Each number is 128 + 24 x the weight over its row's rms, rounded and kept within 0 to 255. Layers, rows and columns count from 0. Numbers have three digits each. The size before them is the row's rms in percent of the matrix's.

# o: layer 3 attention output (transposed), 128x128, rms 0.0392, rows 75-127, columns 0-63
# v: layer 3 attention value, 128x128, rms 0.0613, rows 76-127, columns 0-63
# up: layer 3 MLP up, 512x128, rms 0.0687, rows 0-47, columns 0-63
# down: layer 3 MLP down (transposed), 512x128, rms 0.0388, rows 0-46, columns 0-63
o75 131:116081118163133115133107153126134103160120140158149138146111177115121088166130147093139103137172163155159155145153167154139105100148165110188102172118154128144153115130136131117139149120135129
v76 114:112147151109160093105165153114156095110143164135183112094110140135088128140083148158125110130105119139119135122130175141099134176116103176161103120170101152145106131117121163112144131167102111
o76 114:126120129116115129130100117109164182145126100122153133100124165123162085140116062154102138166162145138128128131120118166112124091161130119130133135094147146102130144125120141131111129136128128
v77 098:141144134128134141111138126083170121134135152149103126125097104115125104170158123129108127104122125128147132082130186117144166099107126129124143129121136128153114122151150105130125100197159120
o77 107:133122119121135150115096168155135121098096123145148156103107144120122065149150147117155150127161141133104134113126167139108138095126111145153126151143126138114158106126101172146106153106082094
v78 110:127146135139125109096117179151151138124107163159119120110131096116111160092148108127124121108164116160150185126146178153120131158127123135142113140127108148100142115130173085109149098138148105
o78 075:085122150141151128112100081156133174124140116100147157116181159114094096142125149117128124111131153113104116149126152129140085144140120090111118109085173086142108110129108142180129116148101099
v79 103:088106161146111149133113180144164161166105082152126145091135112124103108114133112150134101125095136159112131118086146109135162107113112129161142142142150151108119141130098163118089131090063110
o79 086:098111138161133164078144149146129089170114128181124134167121158086135166164159104095121111107145112156129163180163144146107152123124172102138122161121123146134118113147152079109127128170134156
v80 094:105145101090149113099105118085165124153130110109117158151103136146107161149125121175108116158099112137162131095161130115125068092133157166130133152136136099135128111157121157159103140124197162
o80 094:122116132120141120152178132112110167101140122108105161106153139126127126122152109097113127144066110115111118115118161139143114165120134077105111143146103143112123116101092098132121107143096122
v81 094:086098118089158219109140123147132122113125100139142118158104097121104131144172107133136107128093137142104102141151133128152163100146107098130155120115110100128069116113096154170103127119107123
o81 084:154104107124121108142156138112117084097100125099154148146106103123113092096141158109140120143140117124160154143141158129108125101133178134144087176130161095142176138118123119126146153122114091
v82 101:134124125112151074087167110160177134159145171117170127109132159123142091152151095161109160139155118121129123136117135093105144122167135134123114104156143133141113119144106139146098106148121126
o82 098:093136167139124126140092112118114132182112117154129103143188114133129057152153143114123105108192152096144165133125147134127156105113134122153127151129144149155173110123119134151121138126129136
v83 097:162146134146149122163154120111100136109136134149125128144105109109104104138154134110080082134118094102130114163101179141111093056133076113123162159118134120098124130113134152115159150124098153
o83 096:115168091101149132147092139098140115125132108138143106160102169120123136133123147142125106139120142106146162185104126111120141171123139172156136122122134103096111154159123133145136145159165082
v84 096:161146128161152126157129127124165105104082144136125141147175113140149163105133160100067134103110124112098094150155160107103128088158162081159104162088114119096153104104099094119113144118144136
o84 091:135177088151161143137127134151205155112106136175131138131134155131113147150135131136154152128107124114169130109078125147129143104098073165119134121137106131132151088103101162100135109140137129
v85 109:130096129102097121094114127098112152144120157137161156157108119147162137109164151153124103138112114119161144086106120126123135152094162129135099143140162118164111121158087118159096132148165139
o85 097:088128143146119162146117152126091125101146143088113108143136110147123108128149156090157110135149119147104110165122184126179101146112129100099139148116120152143128107093128155141144115092076140
v86 098:121117147128114155113136126130136161110133107090143126129163139105142147109148147121105087160111117118107110142107132136163127155126121106099140113154111117153106156137154133135093137128131161
o86 106:147126120096096116144131126115119097068135130092116103153127101143122092131113127110124120121132103136121107169156165128145129130124153117103099129106136100163126119156125143133156113056125088
v87 105:161135116107106142155125122130152120107156150121155134146129151138095091134114137124120124112157108110099193138110176153143103143156139080116099148126139116100115104135154129129151161107043112
o87 091:072123124136152103105074126157130122142115106159141087157108157113101181138149120132129130126165173155120163120132161128092157082124178152157121162117163125143177113143141125159090136161169130
v88 108:144165156150105132140128115134144145099115110121139127096147106130112144126149070126108144140140132097098133141111138161158154115142106102129115154130125133113151117148125098139146145091134107
o88 091:163164115119141162136117149084128057129145163170151101119090107125097132130121127134150098130112135118152144174141128114136183123136121160172129113113144072121120122105160160089169157120126123
v89 093:108121156126093138147109132152107112150129123126075131124135143179162130111159111153144143120102113129122152123115114157139115161085150143104096125179147138100091121094109100115099122145108112
o89 107:126122129122079132157154122128121107096159140093098123174128099137143132113123140115112108088095108124107121128165169140150112130127146091132115143102093139187120109094136134094116142139123110
v90 106:164148123137122149097122061139120082122102168131155098125143124138140107146148128104094134170111154132146109114159110145128133109144108140146143134084131100119119137119123148176148102154167115
o90 088:117124125093138152130160165166098123084110096108114152107100145115135093127117136112148141117115098145103093081106150115101102184107141079112170148116095149111100122073100123123085143126120135
v91 100:128093115098141149124143176119138131123151122136112122119114129111133153119087122134168098124116081159128168107087146137111149112138145172095116150133114117082115128135177148076155120141087099
o91 097:124121103115127116132077129107116117131121132120104155123125163102110178150134117169081168160143151107118144133165110166092130089131113170164128135115118145152146122103135119126113170128182098
v92 101:157109137147166076163121117122159147138156132156103109126103145135121140097093156137115108086145084099147105156103114110143157096143145094137138156096163123112153131137114145101107104085115096
o92 115:133137175161147121115101150106134155174113127171131170115119143119134142127126110152104138132140190096083152100100086122113178118111116150128127134145112081134126165148131122150108130151127148
v93 094:164140125119117111162127120158116122111155119102110107105103164140114071132111127147122132098109140140130079139136136107118151163120097094136134147101132112115142110158093118136105144099116100
o93 083:110136137175113122137125142097107132141143099144095078156141122116110156103114127132155140125129134119134151123121090132127137151099145123123111102103119122135123126140140103088095084139172146
v94 105:140120132160113045122157148139103122117155150110153096096157118139151144159127156130124129131124112108145118168108120141108154096156132132101155130087116092126128110120146151159139142151164157
o94 118:163132158146140124097154124129130147191158147181144146069121150167108106117133121133109103110119151119133126133097094149137124116163102128163149134135142097122126131130129118142126124141080148
v95 098:115123118122161080093152145144140085134140147175113124142112161114133127144154109118124096172166123124124109114151129095106135107114112163104104159122117126092125113155109129165166124206207116
o95 091:146207082125107125147114159178120095136099144110161152129105143126123086164132134129125122121165129128145121160111140149133149116146143135171124109138141127102127134138120141134125134082116137
v96 104:121118133097148129148175094157142179124103163140110106118117147109140149157126135116154149108106083115157102164147131119153133135124142077134154097157157109103111143098135154092172122062101137
o96 084:120119143148141130107104166127144139135122132142112101111120152126137170119161107157097116137149164123141178104119165123093159058119064185110110124133119118103151097163117121132145167171140109
v97 096:107101115116092157096112084140161138114156147161139127113168118127113127136127113107177098108142166126127131150124198120107122163125106176140121081109153107098092162133113136148143110154124158
o97 098:117130102130122133146089129166148125089100137052156141157150137094104086169111148115128132140125128147137097114145159157117099141117159080133101098119146193112155115088086134121129102071113109
v98 116:131147123149145085127143097084103099136137130151120138122151114154115114169149141129078142139123121106118129117118135157154116085107095134147169148086135099141138135120139136159119108147156149
o98 116:170138130088142147130161102129137112165152128165138133096097119155133119109150145133122140144082133107143139146103127104150137140108109115168156115176132081117119150139134130139167138129080154
v99 106:090141154128143093115156112102116086138140101134144132138149141161097106093103144165145158116132131174138132129100195124100079089130120104127143158112147101104091132139167120107143161101121115
o99 090:116097161147172138084127153130125147156141122092128124136124160112090175153165103142118140127129140104139157091136163103123136161102102112178143100137100178085135133132078117111108137145121120
v100 089:148114113131129147150120114141077129114134137144133105149114128137138118112144147156177131144119107133127079107158173133157125127096139115144143099136107108134139152163105167142146109169135138
o100 099:130129096111161091121092119140175128121090160100131108159140131095134063139120119143106130146166148114139126113088145157116148098111133145084118119108097126162146131120106152119136136069167102
v101 100:158112121169121092120105129121119105122149092118099153105173122145150125171132118151128090120154114120106115107116139136148103093103149117152135110137149094114181093118154134139100128124141151
o101 088:110120101140158161089135098140153155112136140166143199117143125114140142131133120118122181083093129087112134081118115116085115128142110133144157146145141153135121155121152113125144134171096143
v102 103:134134098121174110134148106134173098127149161159148099121085153068088117160147174158103113105118152116144125078127130128107162118125144144129106139144152090133112134107112130171147092166141172
o102 090:115135145122133155115148143136116134122153106066111108095120156163145070149149107122173123131129141153149120143135129108130106136109118128135155111111092150114118144105138123143097192130088089
v103 094:151154116171142129095108142140143157144110130110120099152119118164111121105140128123152114128102181150149114139107113125107131097134143167101152109093119101160112147109140148111161135129155088
o103 083:143131114140133159114117140131111106139156131150124102135135126170161120161131128111161135111121109149159131142115128068180107122056119121164155126162115138113143138126162132164141115118128105
v104 094:095113119148123196127143162116167154139132128110147155159089126147121125090125172124143120108107106151135101125084137128102161157139127124119105137106155139123148118126098151173148123130186125
o104 111:136119084122100126153123124141148093091149140125112105131146143132153082141130132091159076115121098152153127160154165148145104124126140105132118139127140122154123093114148144140131122107104113
v105 099:114093118130132118136114104115097135136089102089098147150148132092154093151109161159080128121101160157150158107105133163093126098147128109131153102109131088132152095142095139101122174151159113
o105 097:146114128140113113116114145124114071117151128196170121169127143135127128157117114109176093103128136125131154185160125092153110183117147135127126154163140124148123119122149132143123136137144154
v106 106:106127118118159094106124138144129129122141126144105138100159103119140160138059091153102144100125098141113088168105132117152109107152086123156135132149168149111144159168159127079105148101122100
o106 090:166100145085127136152129150084130108178141119131129125114091147132105146135170152173105115146137139095140134135093088117132163106153145158160149120141141061132138144169131102153132104137132132
v107 100:155125148131159125119157108167116151091150134116133113139117158104167092134123150125117170122089088153081122173128081137148125113156107110160143140112144134112126151110139137090148141115086104
o107 087:102101161137126097126139116114095149125116117095127135111130125149135146120128113124097100105111118129129141118125116143110117123155119124105139122085128076154132134167159101143120114148147165
v108 101:121166096130169097116195082137114118106122156115146154131128123078114104168079106093117130115132125108152071143128097147118118136144141125106164164111118117134113156127142099118120154108137154
o108 118:173175109114122120151154131129131157145142118116131122109165093149142153098090126174137144115066130101125111127081083133135150139094107141114157079144142147101126124137116153138130110142132148
v109 104:140145114161112141131123122131120137094122083146117130155160146104112132099146119154078102150098118096151094102115144152145093069115139168110114123091120124113141131102109128108107128109123100
o109 097:166117133087149122129147108115147116126176139174159153088118116155119120144148156138156161109117110095107115122121102052141153155114090128187156119139158103101105173159174144137134144135132135
v110 098:127112124136140067126135142142132101101118144152145143105146180105120096152147106087142130108124131129173139120161148127104149110103100130086117116132094140104129144117123122159112145124191110
o110 124:174150089108126151130144127150159129120131131141162151120131118139107110163124122148124152126128136059102081146092093114129124110106091167136155086106142142116118161124122155161127094106137151
v111 107:134103092118159105153137146173147126148139115120098140117119129135133085119076101112117165120086129115129134155130137144132131147123087110121168103156125128129151148104167143141103105127099120
o111 113:129132143146122114124165122100132149146116143132093119107147112146128201113140109196119112114105110109128137055134107140116119143132102121127145104110100103084096140132119106070134092143140146
v112 097:156119143126088146165116111170102163145105092118094156128081155119130144108086145155146146094117087117160134151107126108142134072161174120145107133116132144145138102126131143107159128121089124
o112 116:113108131149124125129127116101133145139137107167090131154147131134129164120129118137151117149152168123131168129139112090113119123120102148129107104129126080104130154125170121093128172172142070
v113 104:154102125137111090092136121117150144126148135165134150153133118088126123123122150118126149122150156111115105140142152121135147161117121083121104155163100104127164170148110145082168130105063129
o113 093:113148120142147158131106121107127163148124114140122119128149123161135142107141106141099150100161146110122142107100095135058137104102131168142137140097172104131159146157117118147112128130163114
v114 108:138104117171124105088148079121118105113157112124158139118096125093112146132080154155094106104110147145127097144138064143135120166103124140130140157158125099108131111125140113100118150169162103
o114 091:157133147106109097093145132112092135109146111142125138129155162147145130126120120159118150134102140121121134150073134102177117161151075129147162121127107135139093147148105115170126109154080195
v115 110:140150139120120146149130126113174127156168068128098130147106117121128125142168132127119162128115118154085111102102107152146159129134100123146127130135135144132108140132118107110105132089082106
o115 087:139137139181155127073167140164130091123152167138166115151088144105105186137082112149143120131122166134158144160127122121123150123124191144138106134157117137112128115122148107130145166161140115
v116 100:122137120086139157119136112112142111104094081111117164133165099216118123140135127150097126154115149140136154105090137130102108071108139151127152112129148128157114126148131105157154109101104121
o116 102:156122088129117148112116121177149087113111159187141164183129133114116164158163141109164172137106080144124136110144160105113139111139111159111098156152082163129135114094141116120124157117147115
v117 103:110144153140145159120107123103113128154154120132139103122146150104156087162140092155123138136106100118153185118123116066135130160122107143141109151082155099146087109129145122139108103098156134
o117 094:097098140115129096116127134138085108152141094107103129129123155187132127087130145098122124142156108169112107157126148115170096121161140064104137170126125168117106104111119104153123147109084163
v118 101:162100148140130117131176155157097116122134108121149133101132157068102092104105113135169145104127109082095115129124118094138101108149081137154107161112107120128090145142176148095112161110123112
o118 091:106147140137146077151098112108139131148112149109096119158116158124156147129123132139101109151135171134147131118124077182128129127168177153128120100127164110102139105170087101145121170149140084
v119 104:139145106132116164157121152091114118140100136122143123138132145152130170119101118133171102118160155159113162143143105097143117155120177110130074104130105115096080106118119117164165104109104142
o119 110:139113132120110153112097152114124091109122123086140135171142119107141157119125117120115148110128096147124130150127161106137113124143122121118110126129139164151127099097118163122123133077160137
v120 105:125118105108094114139136123105136134173141164144130127143140165171139131156149136119121139175119159132160114108109142100113163096125144088117113077145120092127169099160090106142149144119131101
o120 090:151110154145138114139144126113106156148133114090112130101122090130112146120134110138134137095119113135131126108190112156143112162114105062135137134136134119127135122077119090122153096153095139
v121 101:155114104176162102119116109100176138111143132154117135099105112164111125120149144142096146148130113161127163112142189105147142141161113153162120155110141095153122158158082124104146127166095150
o121 086:120123136113135158125128149166118151102131116164132126098118173131133090120147078133149102103140151130145107078135156165148104113119127088143150181148111139115164105082160116135128120164124141
v122 102:155109149108126166095152110158088152154095128156105124130147108085115120148092134106141110107118153075143113145160103119111136170151122113124101159107120148126163137114101119096136080080086157
o122 095:171110146125124106168070126072127121164133150143159133076134111147145111122096130145132134121150115125125117128111088111104155130132113186110131099151122065131120112124153129123151131136162096
v123 098:105148120109091184158082149151123122142089113080134145170087087163171164125135139130081143159144121122106106160161116110133104119124148136139128096141109153135148089158084094111135135134149150
o123 096:175107118138106109118183158121134115116108106134163144154098115118073102124126154106166103125120117130161094148147133110202135133133144105134096110145106091146133096119146108109136132157128123
v124 104:124142092105133071112137140112181100110126099133112146145135153178117149116114108154065116109169120165103094101110095138105137117122118124107116113106139088099129104158115123138121158154142105
o124 105:115102147148168124140185081141126173146157130169116119106149147179142113111146122115143140107104128141121132122143122125154105128089090110140155144153105140126123151099174130137159147172096112
v125 097:160121133103122123130141146087113121102136159101190114125164165120156093119137152100147106162159169145152099129126115151115155093099111135117183145154121122112099146124172129166107125112113149
o125 089:136143155117156100137135127154126150116118104148127180152139115135156092116123109149079154135127160071114146147117095142155132163134151163148131073108141138137157110176158158110105095167118111
v126 099:146163101143146127101089118126144145125089122144156090157154156092121132148137095136118155145143157133170121155123119145142159079109127128099184117125106153146143151113147158161119139142166149
o126 077:178156115105093166081142132150190101111140130127149121170109094127154141123122133140126111129113127100114138114121127138122164151166163142149120150135154151143130123122125147104144089143123153
v127 100:134133142140113126138078127158172147156127124102068150089144106122137142113118082126142107130153143109119118121105105111112171093140122103123148100125115160133122104123104111146132130107106107
o127 087:120080096168115173119137108139106105128109137145147095134130108107147134133150134103117113173128119135118136092163145142126061121132116121120120120104134104154116107120162154106132129111121128
up0 104:133082123102161140105116174135106110128108127106157113096097132096103101132143157156106119155128133086154114111138137139150115123142113124116108116107171129144190108170114098162124107121141133
down0 107:142160151102110109125144091143133089119125108121119150152167066191124160148178155126127126124134145119101143135128137120121156118143144079112128163141111128133120167086141135146112122120129091
up1 103:105133071088163154139110139108159108158121130110115134140119135092123120159136080152121167126117097123116128110108151142162102108130065109111120133134139146113092101166160139142108089169128149
down1 105:126075201112122149152104153132097120103127145083130112173138116150128128169157174113141129166138135160126103124125118129100127126148175138137101106085115132105114134119106114122134123149156120
up2 100:116131180099163161129094131120111136129111103110100119093179155095106171121149084122100135116124132185154146164137172106100114137114121117105127132153166145146124101159102149140142156131117117
down2 101:134130082132129107198098130136128100127116132093133117185118137134130139093160112130082126127155130114135141156140158123104112105141123159086135146131078094096077147141117096125128172093128107
up3 100:105104137150125141080160178135124164127086114116150172120145160119100102192128119130097130112098142157148122124121154124120130161112144095135160151133122088134153125117110118097152144166134102
down3 098:209120138097103101131145110132124169087141131132094127156082132095110119119141134115157126091123123132115153118198130107157115111143093128149124120130145135129103080128157125136117162105151101
up4 100:112171116118098102104085108163139128155163159129169136145120112104140106147148144149097121173148147124122147128104105074109196117133140093130109145106152140121090147120119173122089132093097091
down4 103:106108149089153117127114133113126099093139172117105132087108124123150133127136089118097088111108070123142123132133120166057119109109118148120167077118114135156125111141112161128112149121129138
up5 102:141162110094127148137155127115155109118099112166138155130136173099129148147114169110139142157108139111131145127149090121125151159118108145154096108101096105151121126130083109087171073144137122
down5 103:147143186116103120100108140134150104151147166161145086068095108152119120096142146116103161137161134174139120113135103165133129111110075115134147160140149111099183112137114143110134139126128097
up6 100:103155069135081128120118111151128137102152150150138095132109103101177120171131118147124095099153152109142103154154057116168136133121132164134116141149116111144137134152120111145147103114123107
down6 101:116137156148125123192080153135064124106152128114097146166113137119131134075167142118105162149156112103139133153141183137113112119128085116143118136145098148119094080130129128124159135130137136
up7 107:108114164090086126141087092073099103120128156143147096118127124182154172108138137130090103141092146126112130102152153145142116120147142112093141081145116129122173136148132112084182152112110109
down7 097:123149143170125164126124126131171122108143151146147115119115121078146125108130124164125135143123119114155172142136136123172130093115154147137170105127141176127108116096126106163102077119176129
up8 106:137155131119126147127143115138105112143081110110175083126131121157136103161130094117105132099103146174155094146140127127108119155172091115123104141151142141154142155102131108121100125120114120
down8 098:153105150134078134130137137193111145137148156142091125130164119128103143137120143133099167135157077137140113152121145093084155168108121105103132122124138162140110088116170107128144142106120103
up9 102:116157135091144119164100099139077108123150083121149109119148156124140144114144148128090097124140113152099095116116111143121134123116182125144126114107145126165145150168147122115130140169107188
down9 101:134120074107123119159137163105118111137162117109129105163141142145131165090088171087116161098167137134146124128142121150127088105123121129152137170082107158086174134129097140115111159111109144
up10 093:117127107119150147107107144103139141156097149136156112161132119070156150120108161114111091124146097108123168107110103111142159140140115141148149117147108129090112102141127131133089118116108107
down10 095:138112140116087154082095123116092139165172186139113102144117107137064129143132121122143147124133150130147176119123124128122111108108116103105159106093098181101138125167137109126102130136124138
up11 106:136123135184127111125105122144128161124126144137122117168128142077135158117102109125163132159151137134125150178159070112112166097167138133158126097162179143122159134114126110131105150119103124
down11 103:109122147121158120125145154161158101168124134125119103129079135199099131126134161155128103144115163119149120120086126135070115134152160135135149145111135145135109121141107101126144126133151133
up12 098:169141140150131094138121101159154128108109098108132095132138121041134144143098143128144131086133136125186140094151106101106124139102096127141140114124152110152138133110136094130137116154107146
down12 100:092130095140142148136110107123149145163117139131094157073134118127087135100098149143091133103152144109093155143132135078136117154108120115155119138108172121129110136148138182116099120099116107
up13 105:115123090080112142091114121154127128112140109132135117144095134084126136159134094159175147120104126116114143192166109153152104142131154116111107122114151144109150090108120108149114145137134111
down13 105:147140151112159142124133163096121114184092082110110123131107122166098124113135137160127145122147144151123122110136139075141092144155163131198114104115144139132078108146106086156128105125185093
up14 097:119137187166139160174138158122154161143122165149150107090151103131102139090151153163107095150120158084104086123085112120131141152157126107104087092092080124140125179146113113141149116128173113
down14 104:101128148121132131174125145111166099121174116138143110129103155155144109105095105083137111139136178137168150160115122132110135124130154132095145125151135105123112117091171108144146170106153084
up15 091:111134142131155122102138125135129099165116113146158167088129117160113100133135141098140154148108081131166127140101173142130154145135156161094128099138126134108084162114178150088159155103123096
down15 098:120136118125127149170147160141103108112111131134118112121119139153098117111112140123148145102088129128091152104131158108144106127097109111101103128147131094141095134142132099132089169095133046
up16 104:129143069116130114162134138097134140119168136114131097130110137103143137129145147123114155130169106173156129105126129143143150088132106092102106124125133080153084110149116140124106144152161112
down16 101:134079142131156148133145120133151073158133119105156122147147116116155129170120142130113116120166137118102119112130110150092135132124159098138126128188129150158157125102177106117128178084157094
up17 103:086151121152130148113114168151103130131120131124117127093149130084169111131123097141135106119155147127075140137114146108162127131115110132127134094133120057145132100120121109126152138129119151
down17 102:126115106093111119136108160111147144103104137158152143125103126118092100160113129122125098151114121132149140087125095076123149136096102130150127153153130178130089116120150136158112085154116106
up18 101:086120154099147144127119121122099102154113147132092129163156134141145153156117102145157092157098137140104121157097139144142160144151110126118120067131132095153134135119163130149111136177106119
down18 098:114144146118113105120116150127102149115071113135114144139130138160150151128078148086162077111123131138137128147119132102181118146122087112132118184121157142092126096126119118142114102092125124
up19 099:161096116100128144114165125142131163119101108109143104138138159156105129137158091164129093110127169096150103156101113127161144091098140114143153067079148110131119168129127103106092132107116165
down19 099:129133115102118060110102085158132117163143127175134115138108109128126143149079163125130128102166101116134136157175083139067079146119137147169142153080115159104125099111129122142149115096135134
up20 093:142150129142144072120139155105137133097148092095146157139122131123146148170128092135127177173069106141110127176091114112121163133135154075105164100134152126113124120132118110155187122118143146
down20 091:125066127098148166133129129099122115121118133077130126148130120155097109128157113182095147120153116127099095118148094109090117132144163151102090102129151146125154124061096104159173134128162079
up21 103:089129082121084113116145106138119120159131086128090117151138095152144119097122119140112149102095143178101090159150121122114108155154091119117169151115111144128131107100139112133161090174137146
down21 102:173158144128140098133101143141140089092106178086123124138090116140142100093133116097154110083143113151103172118109126083165149108104129109112143124124135105138113097138128114180097094126132140
up22 101:104177107091120120152116147110119124141108163162099118137142103110119154124173100167117120130104157128117128110127156113139138114179137110103139112106144160133163173099081100116144089127123176
down22 105:123115138117111124098161131135152117122113132145160122113167185122165135115114138110111127135120136121128112116093166157124113137112182109093126109136105122104097101141115137128081116141119114
up23 099:158126118102138155123136097132114157137124149143155133096126123158106073110150123126115152109094175163138144130116111129137120109132159139107100148132150116134155096108119151125097126114119143
down23 099:148108129118130094125119133121149124120159145154118135108098139149125164167126158116127122115083135106180140088147130158105145171107144127174119105148100152121154134098113118188142144104090100
up24 102:168137100105114161131129133109158099140165134159110093137137137125148147139077141112134123124113145164134078138135142088151165115101078167142115123126103154147148160116156133140145120113071160
down24 105:080128120109113143140117113161102125156098118087131105190137130111144120121123120170149114130127133111149128136138113133069120142096162163117166122106181194118096099132140122123139120131140162
up25 100:135143122157164128105083166127096125106106122141153097110151108154127126151134086157157150180138110111139132152127160138121106117143113110136120139113102126121094174114165174069122099128119129
down25 099:099146135134176128126133153137133096097134132126126157078137125135102197092146123088105130059115144138117104119111110123130102159140156128140120140157107156132138130132141147171130129109158111
up26 105:153165094101113142149121120133150102129152168158116105108126125106148155130102103113171160135116151110074105102102094092169166101165136107150147140087151157113103131106151136134119121127135125
down26 105:115147076126135147134166121103143093134124114132123129136158103113157132099161135131131135103169110132167160118175117143127143108069133168136164177123119170161124108133144177152140117081126075
up27 090:098154078134120101139106110142134158123114084120117098144119154169133146120132096143147118103118113107147145149130132114130117097109111132131131108103114091101150139146097076158165131118159123
down27 092:153114152125104137156131124138094151148107161101117116140159140112082148132116140146072134131170135125120086113128162151100139129124118141161121142113096173065136113111139104144148108127129090
up28 114:072179066148143083128146142159115158101103101100154134152118116133167096144104144127133117088151140146142119156144121115154161102154112112113138105134134116177118115100107099116128122129168112
down28 114:152134138118183139124065128072140156111123135125119142135098099120130106152098107153134138136110094096156120135125093142073164137072139127103111134090156130156132124143172111144147142169102123
up29 101:123159122167118097138150113123131094147129116148140103075155088142091130120155161113132124126156143081130085120163115105131155132110154118123085135099139103172126118160112138132142149147092111
down29 108:130125151112129094104152132102169122126120120123105174157162102095108147162147131139110140102169123136152127123142133102174120088102140126159140143137105145129139136135131106082110103114110197
up30 100:135170079117101152165144113188121149135135161111115134091149163104133123105125124117144138143093141080141107148106139143147182161134147151135156151136162130104143124187126143130115131141122119
down30 106:119100111117157161130131125141114151087142116149114159105115098089039130100121125109178139130137113142119149149133137144140139177142142135154161131132170109142118135163143116124089148128144133
up31 097:096123133127115155099136167127158165105119145115151122123116101146170114132153120104134099169084150162119143142138100156121120125098107141148136107088161124142147162160144099147111148166107118
down31 095:114137119128126163125143176128099098137134087131141102132107152143155098152158094126143141123112133069168140093113132110101127143135103130148139166158143139120140117127139090147162146164167090
up32 100:134153131109106138150141106127086145098131135152080121101158138103098179111114107162156102104117134113100147162158111148129177097136106152117120135097190135110144104132095123158097145144136129
down32 092:077164122152129095140134123117132176091092149127098113141128106162103090111129143142124127171114140129155163142137123127121142118128140128145129122123112112116103133115107138142084114123138091
up33 105:139146164110110144152146118141137147168158114110154131124095074122105149089154139113158103163134104104088141096133123107172093118150097108130158134152151143144150138147152143114081117112140155
down33 100:157080149123126105044109161121147126155151126126160133117134149142119143138152166087146111140151133135124144163116144167159142085105139083168100151124109122142145136137120103178157130117133144
up34 106:097128152116119153155090131106136112129139139104126133106133152114129130134143135140147156130093117119103141159136122107172099117101076149144123117147128111106096154147159107136107154128177078
down34 101:131135151147134157213069106108104106126119111118132160119147151135114117129142121084122133088078126129153132131126162141102121135142110149112128139166104139098115145110114107160107155116107127
up35 098:121116155156088120104108108150148166134096098096133159139116115098102082132111157141157114128123121105165153172141162157141111140148163153154134096162154116134118138167150163086150135169154137
down35 098:129126143092127165127085120146137146157149139128136145153135112101138141129122085153156129104105143127140099132130087107093081090168130148138173131103133129149132102112139128133127115081174154
up36 098:137110138148125153168150143135129103145117111133079110088143128167150118142117108125173160115108148166134120116109130135180148136096087136144072125115142164112109129112167156129126084119092147
down36 096:140084138116133134134104079138121131137100079098118108127136126119133078140093145129076121133115148129127179115118117117102114163116104100114111161151152098084112154103128161176123153136154100
up37 098:147129101131142118101091172095118171159140185141136083120096110106137135116109135127101095132155102097094119133143154090166105144122108107139139154138167089149108119114089147156117137156099098
down37 099:099111119120130145161121173106113145172100123135136106137112078138125159107099108105146111123135116134154092130067137141102150112125150123135144139109092178092157126121141147163115122126092131
up38 101:129138134139149105142180143117119167095087157146105100133120100153148111151136122119147102147095095168118143099163086166145157113187102157147144131125118128107137166101089111117107110077169133
down38 104:102113140143156146139120088135137141141140114143190107085138119136111121104136101116108149154135171112137100117135118118132119116145128104156142115092109121105144128131151145114127102105162110
up39 101:090110115147134164155170147125146156138128129149138073156124117138111129148127108112137133114154191123119172103160171117102156108127118128139147114139104142171140131168134127154152125165113097
down39 103:107127135096149148072167141081105133143136145167150128133163131170109164162152164176140135131136136079113105110109103149130159129101117115116104114150131133114118155113156161138108113162142173
up40 097:137116142145130128122107098128071184117120150119106147131087134141165137201078107109144158154161101140135121163145134094098095157113139119127132118116127147127162141148097135138116129112105125
down40 097:117102107126133114122136221160172145161122100142098114112106141114104144137123124117107148126140121103123163148118152143105101141124135127183133101126118167121120157134097084073137132090176132
up41 095:147098125117120111082164141113116142085115155160100153094098148096141155098150093147103118156119157132132093169171115146175114129146113143120113087143154112172134129109156074118140114140117117
down41 093:140177133141136144147158157148120083125145146115118124094159146132103135133175148127109165148119127117058153147151155153129129153137159115115122149171140172090117161100131130147113181114141130
up42 105:123184110112118126169135151124102139088094096139120133111105110113121106186086111133088159131086132142163142137114116102176139116146141126124179089152116093157117117146133099149102160138080132
down42 098:116094113127157176136076120130130076145170112071120088131110126111143161158142130149107109148096139144127133143142111155110121137122175176102131111142162116145128101092129105108122173108153100
up43 098:134153089113118129158109132110132123110130092131078092143148086105109123160127130120178149092128113129117116119113111112168103119152142107128118097140120120105097151153097094172096133135148134
down43 094:138099185090143131107169115143113123132114122135123129149135137154143117141125133122095095129141145157099112119108133122110151086106181120108141155114119106150123135087163165097177136122119122
up44 101:083123099084129168117139131090161131153105113130142134080100142101118097141087152133145110124108137154080113103121176130124094136121102098180136152116139124122129113108112110153160150165115153
down44 102:158151164141098110171153163128117157124129118091123130117108117130173116154135110172120149119130156138149120135104115114093135137111102194120137142145136096103149172104113138125116133128155096
up45 104:136131140118106127103156129109100142118115151129123141102095151159115196124083143166084134158141121142130101147094157115140134118163145112128108096119134080135133169161093143109127127171138153
down45 107:112121120110143124111145173149119189120129133157165128145142163178158105136104126126120085119145109098143162126097117093141144117053129135096141151092128152151124127122101126099104090148103095
up46 102:142210136146139118108178148123157088173115092113113133146117099159105156139138090121108127099113112134176156107110099125096133135121092170125135127117121136118139171150097120140138147165132156
down46 108:140107171150124154119125135142166155122120147081074126131129164138111124129141107108067117116136164119142129113154128121119092111159130119157107135093130157103172125107108154091164151129149135
up47 093:134167172135139187142137162120081124149125151098128149090083126139119132167104088154133154153132081144092126149159129082093099108112103136105151134141148126155121167127117159139127111099173154